{
  "num_hidden_layers": 16,
  "hidden_size": 256,
  "num_attention_heads": 2,
  "num_key_value_heads": 2,
  "head_dim": 128,
  "intermediate_size": 1024,
  "vocab_size": 1011,
  "hidden_act": "tanh_gelu",
  "norm": "layernorm",
  "norm_place": "pre",
  "norm_eps": 1e-05,
  "positions": "learned",
  "qk_norm": false,
  "attn_scale": 0.0884,
  "bias": "all",
  "tie_word_embeddings": true,
  "parallel_block": false,
  "init": "normal",
  "init_std_qkv": 0.0146,
  "init_std_o": 0.00259,
  "init_std_up": 0.0146,
  "init_std_down": 0.00259,
  "optimizer": "soap_variant",
  "learning_rate": 0.00388,
  "beta1": 0.95,
  "beta2": 0.99,
  "weight_decay": 0.15,
  "lr_head": 0.00593,
  "warmup_steps": 200,
  "schedule": "wsd",
  "decay_fraction": 0.865,
  "decay_shape": "linear",
  "final_lr_fraction": 0.05,
  "batch_tokens": 65536,
  "max_seq_len": 256,
  "doc_mask": false,
  "train_tokens": 231900000,
  "max_steps": 3539,
  "dataset": "wikipedia_en"
}
Each number is 128 + 32 x the weight over its row's rms, rounded and kept within 0 to 255. Layers, rows and columns count from 0. Numbers have three digits each. The size before them is the row's rms in percent of the matrix's.

# layer 10 attention query, 256x256, rms 0.0821, rows 77-127, columns 128-191
102:133185096094119084094156095154132111139154115133178103172137102108147145136082127108106162145137156152218161112094096167105129063149161145127142146123139070145227083160114078091108153110157133
106:096166100151152111135148104137118147143088149173082124098132109156086102115162134105225072170116151114139125068121131097093173161114174130075141126088129095131178156142128144120114137146134157
103:146113164080134162098163119163185165102131110069131192144141156114143146144141189105110125070132119137161099159109184120169105098115050194136112138137131178112104080098100125101141144114095149
116:054145126119197141145111126053166153131103040114174144121080139116188112130137129132102143088116169159130069073103178095100130155137148090175103135094071135123125116096136145138144124168092103
105:110148133131154113147128110144107131138114108105130148153131135110165074120151153138121134187106088124118090084072165151118086124111131093121173125147150146098069107065136192133180179095173166
100:080190160115113159111100150157103115137127117111136098079114086148122125098107120138187108123122137163135120106084144071083131155152133108095162140138119122100107109159104193141131082132163166
121:096096144119126174116079127162159127105152126205148153078105169114128177106133066145086154126095119126142164108102196131119120176103095053124087092147104117116101121151084120133079109118081074
102:090114156115067114101163072106189139102120150114102125183067134086152144124198110116094155103121152094148125134108105118144134106127090130127096113086145139099147139180176079126152165149026214
104:134178129131029126121129152180111152105176147157168128170140151092147133154096103110130122160148121159173176097171118073117123106077108124159085127138148166150177150132154095114100136188155039
107:065134172189097140159092158162111060141089138108124102103123068115143114130102158076167123134079096127084173130203190150157115148084151058119129064096154130111161192198115167179121101182154126
109:147162138132190115140080156140082134104080135137168118100172168139084137179119135158155153130122082096117122135190167131136101106130151177126147204141123110061099075080150105153151125082107146
104:161168113116150162173219098151125092112106123116133166122128113157151123142105136083128128120158193152135181105093137138094138134139121133185166130107169057096120127166114185129103122122181133
103:135064132124121126183117080155159139154107122145080178115120104192144090143115131103176127096108065113103081138102122149115095098096175068106171160094125122111082186114103094134143138144102100
105:155094166107140134138166115175088121135118198088121121130149101107098138085137136161111080162145090139104106123171112122075097127133140162073099144136121165143139145164144195115145135095126137
102:167132151120106087100181104118118130142147186119138109115174147085086173144168159163126111113142146123116197069105123083117122128108170108107213066158182093142113149176114135126130107163121148
105:139127115090114164141110154122110093124152126065161180130104153086114112069123113115140152123167127131161209110131093085168125152064117101171081121154115119185077131113111124132123076130153114
111:131107112108121099145165110070091096089118114142121101122039120082196176118124093105153129121147184132103156040081053117131115128107118117148102116162133120079167134123102132113135090161100065
108:115093170091147162099127172176106136102152125158117060126135161121125131135122125128101153112094094130144145114142124089127096110087134147149088142095110104112086091062167203129147058134104088
108:157152127102153124100102086180110190150118138184107134124122105124166177096147120183154101206117132131153153176128108104139096203134146148217114174070132128148064127139162131127146145104130114
108:131117163079213060162103141158145139082070136120126118084115139171109088060132165140110106192131152140082101119135138160105152110119134133087144121125127155154085135082096108154132122145148156
111:223149105096152098117163146129118169152144110125182082088113128142154131057111165159163094078033151112085135175111072130152163160125104201138115130124132158080117164108132113171157146106156143
112:137096190138148127123105142128098099149113122069113140126128130154108092128156073097137127157083195160219126095147079131128128104168133100054120173120095201155108150081091090110105150133113179
111:108150101129074019133088128129066117160114154178110086155116139105138191107105118097105144149147152129192162153140124143130085119206177131178111091142086130117130153105162115089117120118115148
105:104133135151089125168103124119134091073063121091086152117159119119102147138145075085144141138101096103126108158149085117111151176155160049117140188124134095150134145118146169136133147123167162
104:155084080108157163116175092145141123126112180095125107114119113128090163132154133195151174083148184200100099141116058083084095091127191122116166112130114123135091163113099125146125119131146118
100:160132064155151165127081106126104198102167108118160102122112087121083113079104100153119151155142110138163124126089148146084144088078146087184092068124089090172192123146140146197160145112214134
103:100054096140126151102157079106104138120177154141065074176156175131150126131129134075110111126089112131141103175163152119181130085123228148113144105143176057129130066100087120111135116186153125
105:146130118157113125149086147106148107110145110045140204180139094168100147073164124058130161193082135129134126119171149112106133123124091143119159169107133213124156125162128128123162124148102144
111:139109114111109043149169144149106121166164090164106131178139131028147104195128114075097156174094163119122161096161152154103151081100102192145135118176154160169154083166151150129149073150110137
106:138105172225144141148114083122139190109163062073188094137130117149084034159156133145126075157154091085127106153101160175136164147105114173088200168162138096118077132099115064094143167179114147
110:120124164096135134092135160142130143100158203109125189182136106105126133107124116142087106115070163119128138172147038120149124183215155117125180107097161120111082108150155086127086148117114135
096:100113124130102096149132106177108057122120149112125175129127116132135150111181182134152138079122115115094127063148112162113163102149102072141162196110118079175135109082120115182196187157130061
110:114118125115095093107136185119153126144116160098154148146152178142132184088076203146116123090095128091136156133090073166139064101133053094109094119090148129144112128172171133119141156107138126
110:118147136174101143132092118142156094142101151108115180123182133107162133124133090113115167159101164115096122079112074097210101127087156075163097067119159145180129123098100147105071108149172140
114:118081139150136106079134143117142182098104187132164165180120183095139170100099161098095127097104139055122155156116121108140161174139150081100123129099122165164100110131180113126113139173110148
105:151126129114106188106165146145165148210073115089074088150108056143111113106065166140082151121173175114084171173153104101144153154098143211137156116162127069161128106134095172156120163148120105
102:133091100150110054075110169165081128110145163184137091153083114118163179143043138096177165122164128173082111122135112127136131114145110190144135065141081128164157162066113101143120108135083117
100:192087196166164098104167139182143154137102082174188143130113098112141163145114166126147183148143152193124153136122108099155116090109037143132078173073137138137108158177091126126111118086140176
109:148125075130105116090114103116098185082110100117141082120186104123122107095156174127134146130073114121125128106136136173131125126084100176032096091179127164072109080150122145175119162134188135
100:179163169117194105133086108167196170103097130104175133116134132135121139166140135153103123144086082119093141085136141131109168168142157186124195174169096132097145134126100163158124135183075104
103:155139120112114140139103139136144106111046103124129090174079115162026147135104128092107139145138190117155099160150131126129111133119141128137099118117201109176181119085095071120121121121090144
113:178133090083112058091172165198185190125124148100195133087143115140178115137091132135119193152164144097142087131077134154122104072119124163113154158126111097145131125130123151146099125090097133
108:169053111043088129096143095105136123140125083133158175126033139120136141154101096178126171115106159106197158061123152129150146114170099102112078107091121147166191173117173127113079121137139073
107:120126097145130089067086138102140142112146151131121074118183120168133103221165116163113095130136073137099091140098145179195173132072182184109154112075140094195136128126163037070126107096149133
102:155089178058117088105098138122089114149160172147112087094167094115119139075117106163149089146077110117139111165101092124083154125087134174123109134123130109092069150109098136106090163122163121
103:159130146111099117120116173132133134089139159101106151101137088104129093188178149107121118073119109147187156141155091126141129134176092129133094107089083125134154116182127050116147109113066129
109:151170125107119098110130113134176089112132171067146163114071100098119158134117116102166167110137103134157139092169160112123134075195079083124133151164122062156139089125140120164128137183154131
113:152144122130116109134102149103118085141140117121131096133124166099122108097113146164111125145172174148147148147104059080085114136176103153111100084122093097159102090152098127087130114133127199
102:128159092113127126137136243123105138092071082125089123125151129109145126124135087056128135140168185157108101094193106106068117130122117158146132105192146135137111155139116114135068106084160146
108:124141163103136115129107135077170109150092139170193098075094186096103071164161128101151083109124130108133135106142110108081146172093130126086142089161195104096178171115155153146123113129169160
106:069098112177187139169108143126105107147122119144114128116171156131140130133133126178122101124101086128134103126137141111090156126138085091159105124125143153134129130191118111142119136055083125
# layer 10 attention key, 256x256, rms 0.0822, rows 77-127, columns 128-191
102:110136142172127113137156090157183199140136121133186124170149155126098117073144119160116142148131125181168177097117088183118105073126121125121134130143102147076179110050176116129126085105191117
105:067113150211106168099100118138132129069127113111077147101156107099067063136144113150217050151138108170091128072164122137082115169160166127145155144141126101191131154144062137162163110110129135
105:154176167094127145101138130171117171131154091107069113161192130160161153112061116113096120132134064088116168150144166141124132061156119138166087127137155152094115096100188053128176135131167093
112:045103157096126136107108107079113093124100118127152113132107140060111127082108183117135130110175115138137092186127145137121220156133112119134119133072108096124142131155154132155107107124124168
107:138174098122166117142147177211092150121123081066144108136143151175172103124159136076127075133143117108144084142116128117107121193074149100145147163175173120100119109096113144156099146136180111
099:061159133145133088151145150143117131137118160116083117114158149160080173076148092133203113168081144152125183091175127076097134155159152118115118193166176175125115156167133104165108122152163141
119:123144114111095171190111125101175125151111158140104153176105152070103106137165152152118131152102141130098152144078110142109117136117099136093100170164163129159071079147142125110136144175068115
107:191101171128135154135100103119134078094159139130154133154171199112141165142124146182113100063133197142184140098154144155156080155081095119146144115075118150168174147162082123105136152132163145
106:104173080157148138170176151088101152111175109160126149186128114105115124149165129152108131070146175125123153121136121108058118085116137091188161133122136104153107121165134105144096196174105114
106:140193125178071136194091122099088106127143091194114112083177135168085127080153152167152136130138131106130163172161166195133102134175110148131161128112129088094108100153129176136091125126137155
110:155085191157173113143077128140064093082159104136087128120105115117128092126074117148053168157083134112092130146124132101105067106125136142104090129130101140077105140113143138160160088134174171
113:124136154089130091074123102114172116126143113071187100164096126158156146151040146076124168151148164144134132088125177121156150118102108157118136161136162135081115118170113130090107114104138141
104:068146115188157148090184119090173155108121087122097191108140119155070174103107125129141120080155183121141082140152128146124124123111066120100082079138133099134086147085164144122217160155074094
109:111139173151159066119140119134143096167160089073158128080120094192123088141115185082102113158193155076149136058123103013078098137088181129133156164124116105120138150169102097104185153168188132
101:147167180151171132115139117149126119176127138150171129178049096121165136144107112161148116114184064114115186107132152140181117096150128241092210085161129157122153101204140164116123150173137145
104:142134108144126136129113102136119109073187135136082141204085108113125118063189079154063171125091112135187122118151154117118150096127076123167135127151155204151158161134084151133177143180119158
111:122063151141177111141151165096108130191141095136157141158159136033113107154078107100179071111120159142148150105090099120064138101150115143103105082124131184152132115172171170104125080147135132
106:116123224107169178139163147069160219118104111139134100127131134100144125158132132148102132142105112132174136155135107120111129121162172114110122162082110090154118116133116153120129134157151099
112:141139141126109109129132076163159167128173103121073160165119182135156164194199097125130120126118152118156153145204122076109147156114170104147106157089120157170131085121161119098162111139103156
108:120090072197170108126084160135148101131113128131148075126120146175110170058091176138121090136120112117136057155123133125151166198097203140183131149129082156135132106142083080178143133160050087
108:148104134136139099126078157134152191145207155190152127118128102106157111085143124131123178136144128178093092138101118114123121090165087142120163127118119080104099140108121119156153162134163124
110:100108175168125156093137130144168075140130160031115138175171144107073133077136109043121133150087116171173077121096166097152140076109162142145132093146135164090148083157045134148097200105100088
109:106148104112067100126119130159108157147121148146169066143150122106129095139173096111183084159124130133166198095151128143104112093152159110108095077099126103201201079085130104173137107185139162
104:124128149141076114164120096101171143102136075149116168085101119129080094096155100142105116141124064133136111096175106121119091194141162120115114092127123070116102106143052103120175116127206191
106:126090108109125149119183115161146147090173063155118179082159129125159119152093147103180138154092103167148076135155121086154196102123115168097100076188086196064114076184130070167128141127118129
102:129083137100167115155138138143135141144091148114147135154126154072114095040088175175129120136170115126163132128066107132116181134075136153073088127128114127149069078130155129199135087165141166
103:096143113120142141174111102145184115086128132149139036088137086114121112171111166169114127084104168164154116146166158124183164137162124163104082160168102097115171131152137184138069098141176144
103:098092167144111111128079091130151099103194132074157147164189074223107105170160108092123162134206166127211148114121126140195128157164152205135163132157103136175116052137105135212114162097114184
110:135162186169135070112248134164085098169171176136105125174128140105134153146107199154091196117067125144177165099107115145106140098119105078094091096161170122142140133102127136164121063154135126
108:103107111191162109110089164171132145086101101077109114156138133095097110116134154073116139139172061075142082182087098181160162100178137123169125147120118194123196084087107119106159150099111143
114:063125111162114146134109205182139147159158077096101109200093150096106141153148068092129183090119157148104123126176113063125132165172128144082140128111149142139140105131136120108116158165117129
092:093140124126081151143114175085136136102097101149163098147127172150155098103184125138149095102144090119096095146123107138106120105153167062075236126097146152143141150125129144095115185171166131
111:136128115117128084100125146134127132146135117154105058119161107161140115130113139185109096140068106147109157145117144104079049075206080156096137183106131147069111123108185117128181192127135102
104:165167117158146107110168126115108161092117087140103105150195109136109143212200106172149172162176153132133108140150144128184124153127141131094143126152106101158097070159088162208119121139161167
111:093169101143130164069111148149116173097102051160163112112108116147125144127139105161154139036080109110185143141098123145126143139148194132132189061097101141149117152094116100077127142175141139
101:150142157104144171109149139131128108161125139106119142149077133128152147161065172143074162114092161123113155148132176148134197101096133174163155143124097168144125091074125164111145145163097126
107:142154163139163115096128104165115124194126118209125143114123093081142113143102123146115121111126106135088129151150107129155164106154127123077110066131118133114143100057207132177173148099108133
105:153133147169224165125101181104141166161179159065098109137106078149136136141099160079106127163134063130162195147140105133126142109118114111155070182105154128090078154134115170118152124233167153
111:185098127105115112091171156196141125077183132147109096084160173191142063157157144206125167180115091112111171145125155155126094124086119146126138180170083112154075089091074112141106174088152144
101:137125120180147131159172149179109167089120127112058187063153152176142066157164125079089106145140110099054097132148087175153200132154163099118144095089142104061159123098122142132110174097115101
100:159087132149101124130120125141149150156109209133169133093071117119110149081202164105125102136137118128161096088117115161107123043146132121174117090143136162139168122143126113105175123104142131
109:115110152152161103087108159175123123144092112131119156088138142135091121129110125156096137151138175136082125150067101044111140122144133131060133160134089175080137114106119085131118134128152124
108:131093142084145131113151107152117164081140102157165141079131190100111127120144166162115163148153154082107150113095156129162099092155074131106136101118133170127131167143154161099144126156099156
108:102138082205115063123134129129076092083185128147139109166101157102131137108116092154149063101134116139143118173147150162199146179124139116128154097134097125145120141083120077117091103111104121
102:142147147099191079146079197153138147105154122119076136136086163099076098138141108126128120162093134143191171124194114085115097119132162105135158164186142132109141089089102175119095120177128047
103:090089118144097116144125166086088134139165181147111110177112110160141176085134182140147064138136153128129139126141146125103101133118088105119146059092128108137148151100110167130087131146128081
108:139113127109099112158081186082157102104103118109106107076138114141162137176136099152131156155089094120150083105102102122155137136111099121128156103096135176108218085110126114144097116145189101
113:115148112172078119123101144146162072119096121132098090107190080148104130073146110124095060134141118075166122117104105140093091139153145093152161151086119131129192153079185141087165072141100140
105:143187139094169096176104146175152135142068135143107113151120112135122101143130069092186079142095181165091146066160090123169134160074160156121095160121104125135093162092082132152121132126148156
105:139124152153106181096154127143159094110134090155151123112176155143176080125124134109082122156135108109071109139148136121125116065018100106077142085211131136137135096076101129155171114142170168
101:088112120193150132155109083160157166165157075141137108149124132099132049103121135169082159143118146097101124139172159101075073119122056132142087151118095139057099205131087104111120093137086142
# layer 10 attention value, 256x256, rms 0.0675, rows 0-55, columns 128-191
104:097134124165128095163153162156115127128152105129158165108186103142099159143159129152134164114157087091143130126191135156139100101141141137108114124111124142109131078129127191093137156048081169
095:166116130137078152145126179148166123115147172126175119092149123131129150165129104159080109087132164178089160119076080163130122095059148102183103130168176119162130122102118092107158077097102096
099:136131155136175096105160084112066114140088115145112096124114145053099110177125138131172157111128119098174127090145104175128166102103183113134142128154122176105138161130122119116125089146080095
101:153120093121136091184111148094087163102157080179133113102103112101131144160183128090098162121050127157123150109101086130142087142138165178086140066108102119120130105127137144093076166156166096
103:175184110048107098111088156120086144155082141134127148160164140119169089114148118118152119191139138099103127152089129094140189128139090104155093148170202111102080141131057170192067110166162090
098:125117149140090126109088149137086156120101164159128111100134085102146148097116152174098120226143095083169093134092144120160117168135075146128143158108123119157110113188170141125089079080147142
108:153127089106160070171126161101118124144092090123106078143089120109083081111165108133084143152079123141136081094111109122172103143153107171112152151147129093123149162057075101123161123116141158
091:081120132089092180176107121195139121133135182128126062116148098151123145093144058143133102177123142143077117140094147125104172101125147110135173109119151129179112138113114066097156086107113076
111:102063199125133148107131128172104164102121107145074106111105128128148123177106106107133136074113110125182161132139125150172147148117167097133099116177147206092135177138092123133113121145135138
094:182119153139114171139196092174118137070138156103115081173039157140133141104121198183147131120083107161118144112136099137144139133127150128107159124111135084102110063102123147152154127158096134
093:132097147121105203099110076105193109147112130106092105126145056093113175097124144093159105149110106139071120094137107116111105163138144137158109106122046133127138139136160160110147165156154102
094:113159112125132150137128083109153106110116145117058149107141145118114118062101129143146125114108105125125107121150089113107014174182071180086168156095178122145163127174043128159104112145147163
108:137114162145174135175145131149129127134129159181106150094126109109154131103118094111101151169114149149144083122107151129161104140090099143164122108112101121148207183186111118139091159100092123
094:140137107140112144127103088125158133184124101164156108117120080137062102110166202047147108120112180145112099098157101111166113120096113130157122083120165087065144081198119089098090135078206144
106:047117180157118133127121026096165053121186101131131136129183185137152183086095136144110134134130149126112131170133103108144127123110097114085155161135112171089136120119109141122172084097086165
102:132113104116094148080151096108162066161111117134146092109089144167130089107159068130149174099150155104129162118138133167073229146124210126108097108108110073151142145110255129176116174194141133
098:124201055083148109165131086074180096145161110147137076128100130171150127115079048148049172073094123158126105129108120085126152107154177168089155161110148112147153135098123174097088148162138108
098:118172127106113123126159128156148103091120084104127093160146131131182061098101087190191139191167109212096083216137128178146181130188088146075137162147164114156054136155138148149118085185122164
100:153147137151185125107110116065061111136099082131171110126102132157115047122174117138132108088122140108133183150172112169152119099110093157136088128120178113169112140077146152171170121054167135
102:212160089122100170128143090074150119164104077150147119130108158163091081114094110125089152103098138139171146157126154091187137126053173183087126136146185165117097091093149166136160068141149113
100:059116149135107072168137171122046167133093109100140177122094162191168108138137162119175132141147106101108102200154166148135155110119120134129105120169167097090126137132144169103084100115078138
102:136154096132085196192138143159139193144090134144135180133094082118052099132182154125056132108143098117163120080133088164110156144084155088122123087125134140058147080093133086105138120122120124
091:135110150172145159116134177162127120133105124112148129162087165174115086156092139143168095117133103138160086129157087104165109085091129112121111073163114099154164100192146098156069158136127129
104:060152143178179140142189106115135117133161114151128115227093161098131131097080151122175130144127119127109135135160094117104138084146102176045124133163161130103170097156101086062166145149112126
100:150092114149131127124131113117038141140159087061131140135097128117088123168131114109125105076198160153138143181127132123188100113095104132114094072148128144174102215120125125102144082117130139
092:143116137137120112127103169146150126068061117129132155169091117127154140107079145084138114115096158159146104160121056091114103130163161107071115154175148098103079139157098116114131175057177153
105:072090076141171164130072097136110104128135151099076145168096160111159110136146150119122175173139134088153094115074086066163091132089158137145125041068109095111150151156057171126142166110137153
103:079159167142165159095126150130142165146140117168112128172125145169158172105124127144069139124153066083129100126196140172120152156155089148111167127118161157082117164125112117162105102119149144
094:121158113155121127091108139146159117110111142101099128153108135140097082193150131137094194176150056158134137121144117108109104123114144164139141071103141134093130149117060104149090154107139148
096:168057106143067159127096090122163124117156177151074090133152086145115156108086126118135146129103091132130144075138136064123090158122082086203140116103127181046125069169129147176123115130122100
098:099106195110107082147120100133139079155163172107049095131123143112182167115078116149145131116113079096140062113131080112118139178141115120118152126181142160132135136192051095115049077125102151
102:150111074210086142128125114120127102103104164123159130092096131147153146106203147123089166120114121118169141038165107068149087171072078162099150119085108096113159120087123043149111146122086087
098:115198119096142061172138120110143173093125135134134071128147085148167166220117063139129143122126081136128176125142185172095119135155060139116114190077113171128139175131139138065121153134129121
095:122116090149151129086117104128113139149122143179129129233137117175080102162127127136188160149148098192166119058128129173121138125153146126099115125126146121174128119136144095137128093169162155
102:190096123128078110143142082130171142142122104178147153081171073143129095140127120107173090159156163172133156105165170102124096142125076171117113105056152122146143108097166198154171171122142074
106:079134206115106151130109117194076130092184131110104089118147119128133170123136067129134145105129168138156152159104115106122179120123148125109123150127113113150128147097148117141096136128165217
112:114135145152133142135161124162095151115168125132141131129111096129116193123057154144024127139080124132109130130143139140155097118149107101154169211107090128105171140084112095129100146182099150
094:150152093210137110096123127136117078108219130082149116061149150127180088136153114166165138106129104147065139127120170072138155119169091124151116106160150100168136102178051105090071098131152078
095:112182186126165119182078078122149178150114125078148157122098118178124183216116104088121114084108136125132088091161180198121120093149140157127106193121133174146155158133108122160145195109113123
115:077133138178136065086138151032149082128157150121072073171107093121116126105067090106198157077135125134130113145153128139104137205166164187108103069168112124136131093110155213095154157106163144
104:140112103208129134110137097136194127162091206142121171098193134131081188107161136134127157117123157097159160200093100081182137107110098120153098137100212138071137098111111148113146135121155172
100:135182097075168079086056105141098077107111103124085161111194153123111047112136149119160082142120169147134157114102126137152104149138211106155103089142138097153131124130109137159154130066174082
089:093070075138076126101148127118136147095112170118115149140153108101117167121110183106069140088148106139133126169069112126076144129112098138138163136154149081113084126105056147124163042152133116
103:158142121118158135105110091073159165155129101091117132143098154152107136090174123121130135117104150111093133141127067140124133126141143157150114107108109160110155139108149108123097139205196220
103:100072156131066123179083027161121209098115124120121122194133132092086160141136124166106155159156128145113115167123098076166128094146157107146147095095081128112090075118160172143114115074116131
109:152120128131099160100118061080095146127102120180113119113185073067139119124081104102171124144123108160089146161124146142107098157177139137106155102114161095150110134101144177132129137184174129
098:151178148124151114143166112139103190188119185157120072095121031134077132149133149137080116077126075083149122083055126147193131102108097116112126113098114133097107159092130125159115159148114141
103:132134136122129150141153129082100144142195091129149167142114121110087116098086152125147114101112100150152131139083135081108191108088118129180130112121131129086192047143134147147091128130135122
093:164149088096128100091090152046187141112128092121146115112121115122105094127117128109069154114069176140082140146158111128101149146082123141102144108107091120143104081078115140151136124141189151
101:120156126167113142147118135149160163152143119127100156098109153159125128216141177132081144095085118128148154095133103160119085091173120097129098156107154158114093068117084104100116169160138148
101:055134168170091185121118109130145107115126135117101109124136071100165198091084174179133155167124159099122127148128081117106122142101144090123160120156129146127120079173167159121158102172119092
092:170092098141100163167071111184145132165159064078103102052126168133100080163175101127040109139062134106150190190103080098151138159085113136100093073132151122121163078092111097141162144052132111
087:119155157110097164130141123195172129098122146134126115087154145159119147168105168103120143124148146162100114186144091195067146141179126151137132178125093160160088175121114106122091128125090111
103:136129113149112144100111150105122135074113107091122178107209131097136103138115067092150139129106090123152201194149101093145088151122056164136138152097132148121134157142107152155159119092117155
094:138137135165128063141128112077086180141102103140099054210155143130064097113130164102103112072096169172120145136176147140171121169183118118074143071169108171108052068157111136107144152163163108
096:168149166150114103122139085098171111166124164130083104143132088123160140108162163153098110173174135120107151043126144088090081132155105162131078142138115174109180099145149162090104099086130131
# layer 10 attention output (transposed), 256x256, rms 0.0622, rows 0-55, columns 128-191
106:133111108093150147134135124131127171112132108116160189172186163101141104183115122089190063154125107137159147120128140135131135069163164116187168111135141118126100112123123138102101089111163094
098:110170106140138078093143117128145172133169170089106114136116085180111089120144112175123115095161147170109071126166129119160116073125096142105105152048122107159098161082118163140117097047050163
098:134137112084102133147145147157168078128195103113168086157170078208158148129145183113144121113142183144089088146082099158154080125168139095124134132101091134148057104087112136146182163115165158
105:140113104089114100129096168144086142105127103086120184119129097165116080110150084117157173106140087113109166149143198116147118119141096090205138190150167176072155068084124158116082130139073146
101:108086207207149127098111087071148128108084119099161151132038109207071115122126149159067110082139092162089086141130137155218098134168127156156149134124112133165157104158124143086133117083109104
099:141168139213130153127116128122164094103063110091124151138071225138107102107111164142121094128191115065077118095159130123094145118106176118160128090126143162136220161129097108123131168134130153
109:145095093078069139127103096112090169115113104102155171141102174112108204166132184126161181154161126139138169203107141067153123153105150082159116120117158161092157085167140126171142177145126165
090:144109104184191142067141139117146138157134147173121121173101163091069119179144183097099091179158124134105057122189133126106132114149076136083141162136118097063119106124133153140129145080090125
108:148096138091122147089160142129172132124164140150079039134157095165160105120192074159108146103102150184139114128127113160145152162140141137136126179114092108124103116080153115154130144062176089
092:151167060127154132112148160130132105146124107129147126115133162127133058104129101127062169126120080130174078082061127117172103111116090150097070165089074154095080149143122163177106130109103117
093:101159117136193053125111157152125096116150140097111144098114129110112085144090078131087199092100155071173143084162201140119119144146088119159100159079148157130096096080109117178145093151193144
094:085107141137141140109145210083137169081070151108188129158064134143186112152068219113129147123127125145121162158101122189194141136093117167181130116150131143121123115145152126160163123093093110
103:125151151173117148133134164169138107155162119107116137106098133101188128219134157118149101156152124149085152154120119114121145143091163127157128162115169121151067085109089158142117138154206129
090:120085117150147136080109126082145170099161137152087183173151115130186149122127101128122102090176165112171152131050149114111091113116132109107097129115141126148153128134164149093178153179093125
106:175138150105171146098153155090128116086111199183159125093119112167082116152148104116134093130074183161143157097089145165133162184080128113103164096123154133094106125159145144111080186146126103
104:168127158126101139148080135140142168151110094143143095067156126147093162107143179160141096146125120111152056221121164070144156150123042164125123125117103137130119168149118123077126133151100071
096:129095151174136145116135126139143142130172052100140145082160164135117119101199127130095152153135133117095136108085189142144178130084102161145168119131134085089100144167161165102110098112066097
101:136103191177162187107156081091142159114083113087124120136187156119094146100136136132055071148128086101134153112125155116178140119112140184117188058129121104119180146178143185113080161085073130
099:133077151085081096114178148169163213157114155069111121112166134144142142203086132065086144168122117181114127064095122120103137097122130120096097136130085158075119089136132094064101090135115132
098:104104101152134186074134183090156161155139127099168158141128135202091080110137171068171090156131143136038151100116123175116128156181129134107147101131085098111210129107108131105132127110056099
097:164059115100118152153184160132164110138116112127185179111133101127100034124071072175148087096080121113078118064113102081181156188122108107120189091068141127143177154085115140117132124159142100
097:163109143140207178079120129122053198107093107140124148132141155196184151101144112112124149105164158159088133126118138122080150129209120152154141132139106120106112144098202093114143119137127153
094:114098162093102084113195133128156088092136136138130117127130117112167181123171091144089096158117129096081181119144119129101083113121117113146114086098080184161116127150175138153136137147080126
106:125130150060106167126141145108164053131131116113085113128106098159147166196105096115113098103142124124151188136115137159115171129129075063119167115065140178110116093156185171095147138119104089
102:133108145116088023125066081071136127107134082125133144158178151092102104169112104080126156139121172151138083112127073150085128136115169125138104164131170112082139063140128091156063120107152114
094:108145120145096173073117126134086174126204190104123088139137164104109143122122111097105173103142159139140142139112164141156142135087119131162113098130112131147169155176156139156123153202090078
104:146143157171135138139126133111163147101153159141138161106123167100087162127148081135146146091093127108121102131145108121100192161111211146116183124166126217141164101106153085123088133168145110
098:163125103136131112168121090117077113146092115113134137107076164145105091110161145215178124169153143130155151146134111146126113128134119122127179108122122111095200145197158166106132175156091134
096:111091111139107120127156137138084082146093156139149125118182145147149136142187153160207076109186153131108099127127140223116139151094121145135095105141140113113169108135062081111164152154107153
096:042160122126128147052156093162170103110129181118112172135129154143087132159179119134125179115143101107129165147165105173169155060093134111083127132135099113143155195143119109117150132154147097
098:102126115139125180106120142117138090091163121128104133129141179115095148151077132162065108174105136077135128110078096141155097137125131118111114124101163091125135146167094172153137163140178118
102:125160132092149105122083143123129149132091106163163128099063154120171169149109185135179099123157165119120106127094215142072116117138124105187136156164110125165139105145181163097133157191152132
099:154088122147175127141047105169103116160137088113176098076133156116099138104083141185126097118178143136138136203092136090167150071107100126131120075131154082121086134129064143183119128106134150
096:178100078053092118152116086135125133159143114124079129081144157143192193143189095097060064127133115101087088181110126113145082155166178122117063127126134074163120114133172098125108170153085181
097:115143148102171157156146132155186122145139126128114066096093117109178094121130172127113119141167132090141178160128149087069143105120140086113172175134127145107207154061119113096159127188184131
100:195113106171112078138138134135170190108133091162181109112134123098116195138060102115099136163092135130139136108103164103151091109098134116209106067144107074187104083226153179096085177143137050
105:116103087124134103147145127163090093152172124168113132110116166085196104127103092171143157146158108164111204057093121150122150126144138106107107063124124080087107121167129135161113122101147120
092:112092131105143152096101040119098155108121169108138122114125137061051205186112130150135080107140160086153136047104085134096142116124133142120121152185152148129124117166152150098088172122120132
095:105150175129071142160090164099086147169206082144154078166085106119166110080138059116086162152144176162100141160157119132116202141108103083102140069146136162125095095101132158171149067177126148
118:171157137125107171174130172120161112120128097075150136120106118103102164087161071157125132111069091091213148132085133117142111143094082094133136127173130174126131126150114103117150143126112189
100:086114114121179217110164081153190115097087168153117091082070081118181126097103130142180100124157184179129100151169106143081130127102138124173194159156172136134119189118162067103160136116135109
098:149137122147108115108203117072221141119099184117166104119138124192176158198095164122114166113148099157149114144080095127191194148142188105117156162143100140149123072082130120107146170148140135
093:095142064178114124055162115161156059152069146099105140106109114095118137131188086159130121070184110155145100122123146139148109096113141099155120078129125138154173168167181162138044183097112151
097:146086151123115182135112182134075099123101126176108108148139149195176120169100114123133150085103162146160102088133125147103054207164101132167098145133137136154097125139179092107162112122106115
100:117205200135135176108161132162150072092105169122095138159169115113123136107138143148197133081130112130140130072169145147086088117094123126084140070122047137134185169106147107166161156116089124
104:168086143174155110133039145147198140098094205045142137131091198148115066168175165103105166064148135160162129148148127144150130119102077194143095172113109159123188138162132128115152166176164092
098:078098055103086149114140103102087080075085046087142168093129138125148119139096141120126135116109119170132142159114148176088096103158141146165083169123126101179095120179048102132135173168115144
105:055139144179119147104119117195158099126173180136144152142189131128128116181124108129146121135148053086134158087148124109129160175146146134072160143171114106142138133109102120077161081109156119
092:095111135090185175158163140172124189109151114117140187106143114109122116122170135141189119154106127106165103050086122117115103107090190135108083153119106139154165141105164110112118115134100056
096:153133129072133162140108182079037128151120158148106136161122124107085085087156091123126132114204145147109108151122124137115158087134074162139101091139058152140194122102142048130121106101139127
100:149081145095149141112144160174157124127143163139166157138182207161114113167135168108171146141077127096205147089127151119110084091123093133147101091176139095145126146099057141122111150127104116
091:099185133174111219095159117086103199109121181149124178115122105067135131137153118137127163101139168069089131096088135144040148105093156092203154162112083128091141131155122126113083127097081103
087:167160064105171046156089122137088135096161130099056149140141138135099108091102081185091165132106118136120111127138082164097132151123151108094167090138143108144108089123129188135142168134093181
103:071116091146114106164121115151129123156099184156130089167133087123119156168107183175097126085132127123140079123139133188112143122101127150148137146164137130089163092145088111124113117087200128
091:135145157074128217072141123176142075102092166100106189150132119165179150181136108108122166149153115161132153097113110133108112101139074118178122185112173088116129143156196089111128142133067151
100:100129121120142124090174161126136131146090186096124135097117166136170069146118139130125117108124192109083162167096141162158093134120082116125165106089189158180080209102157149087168103139137116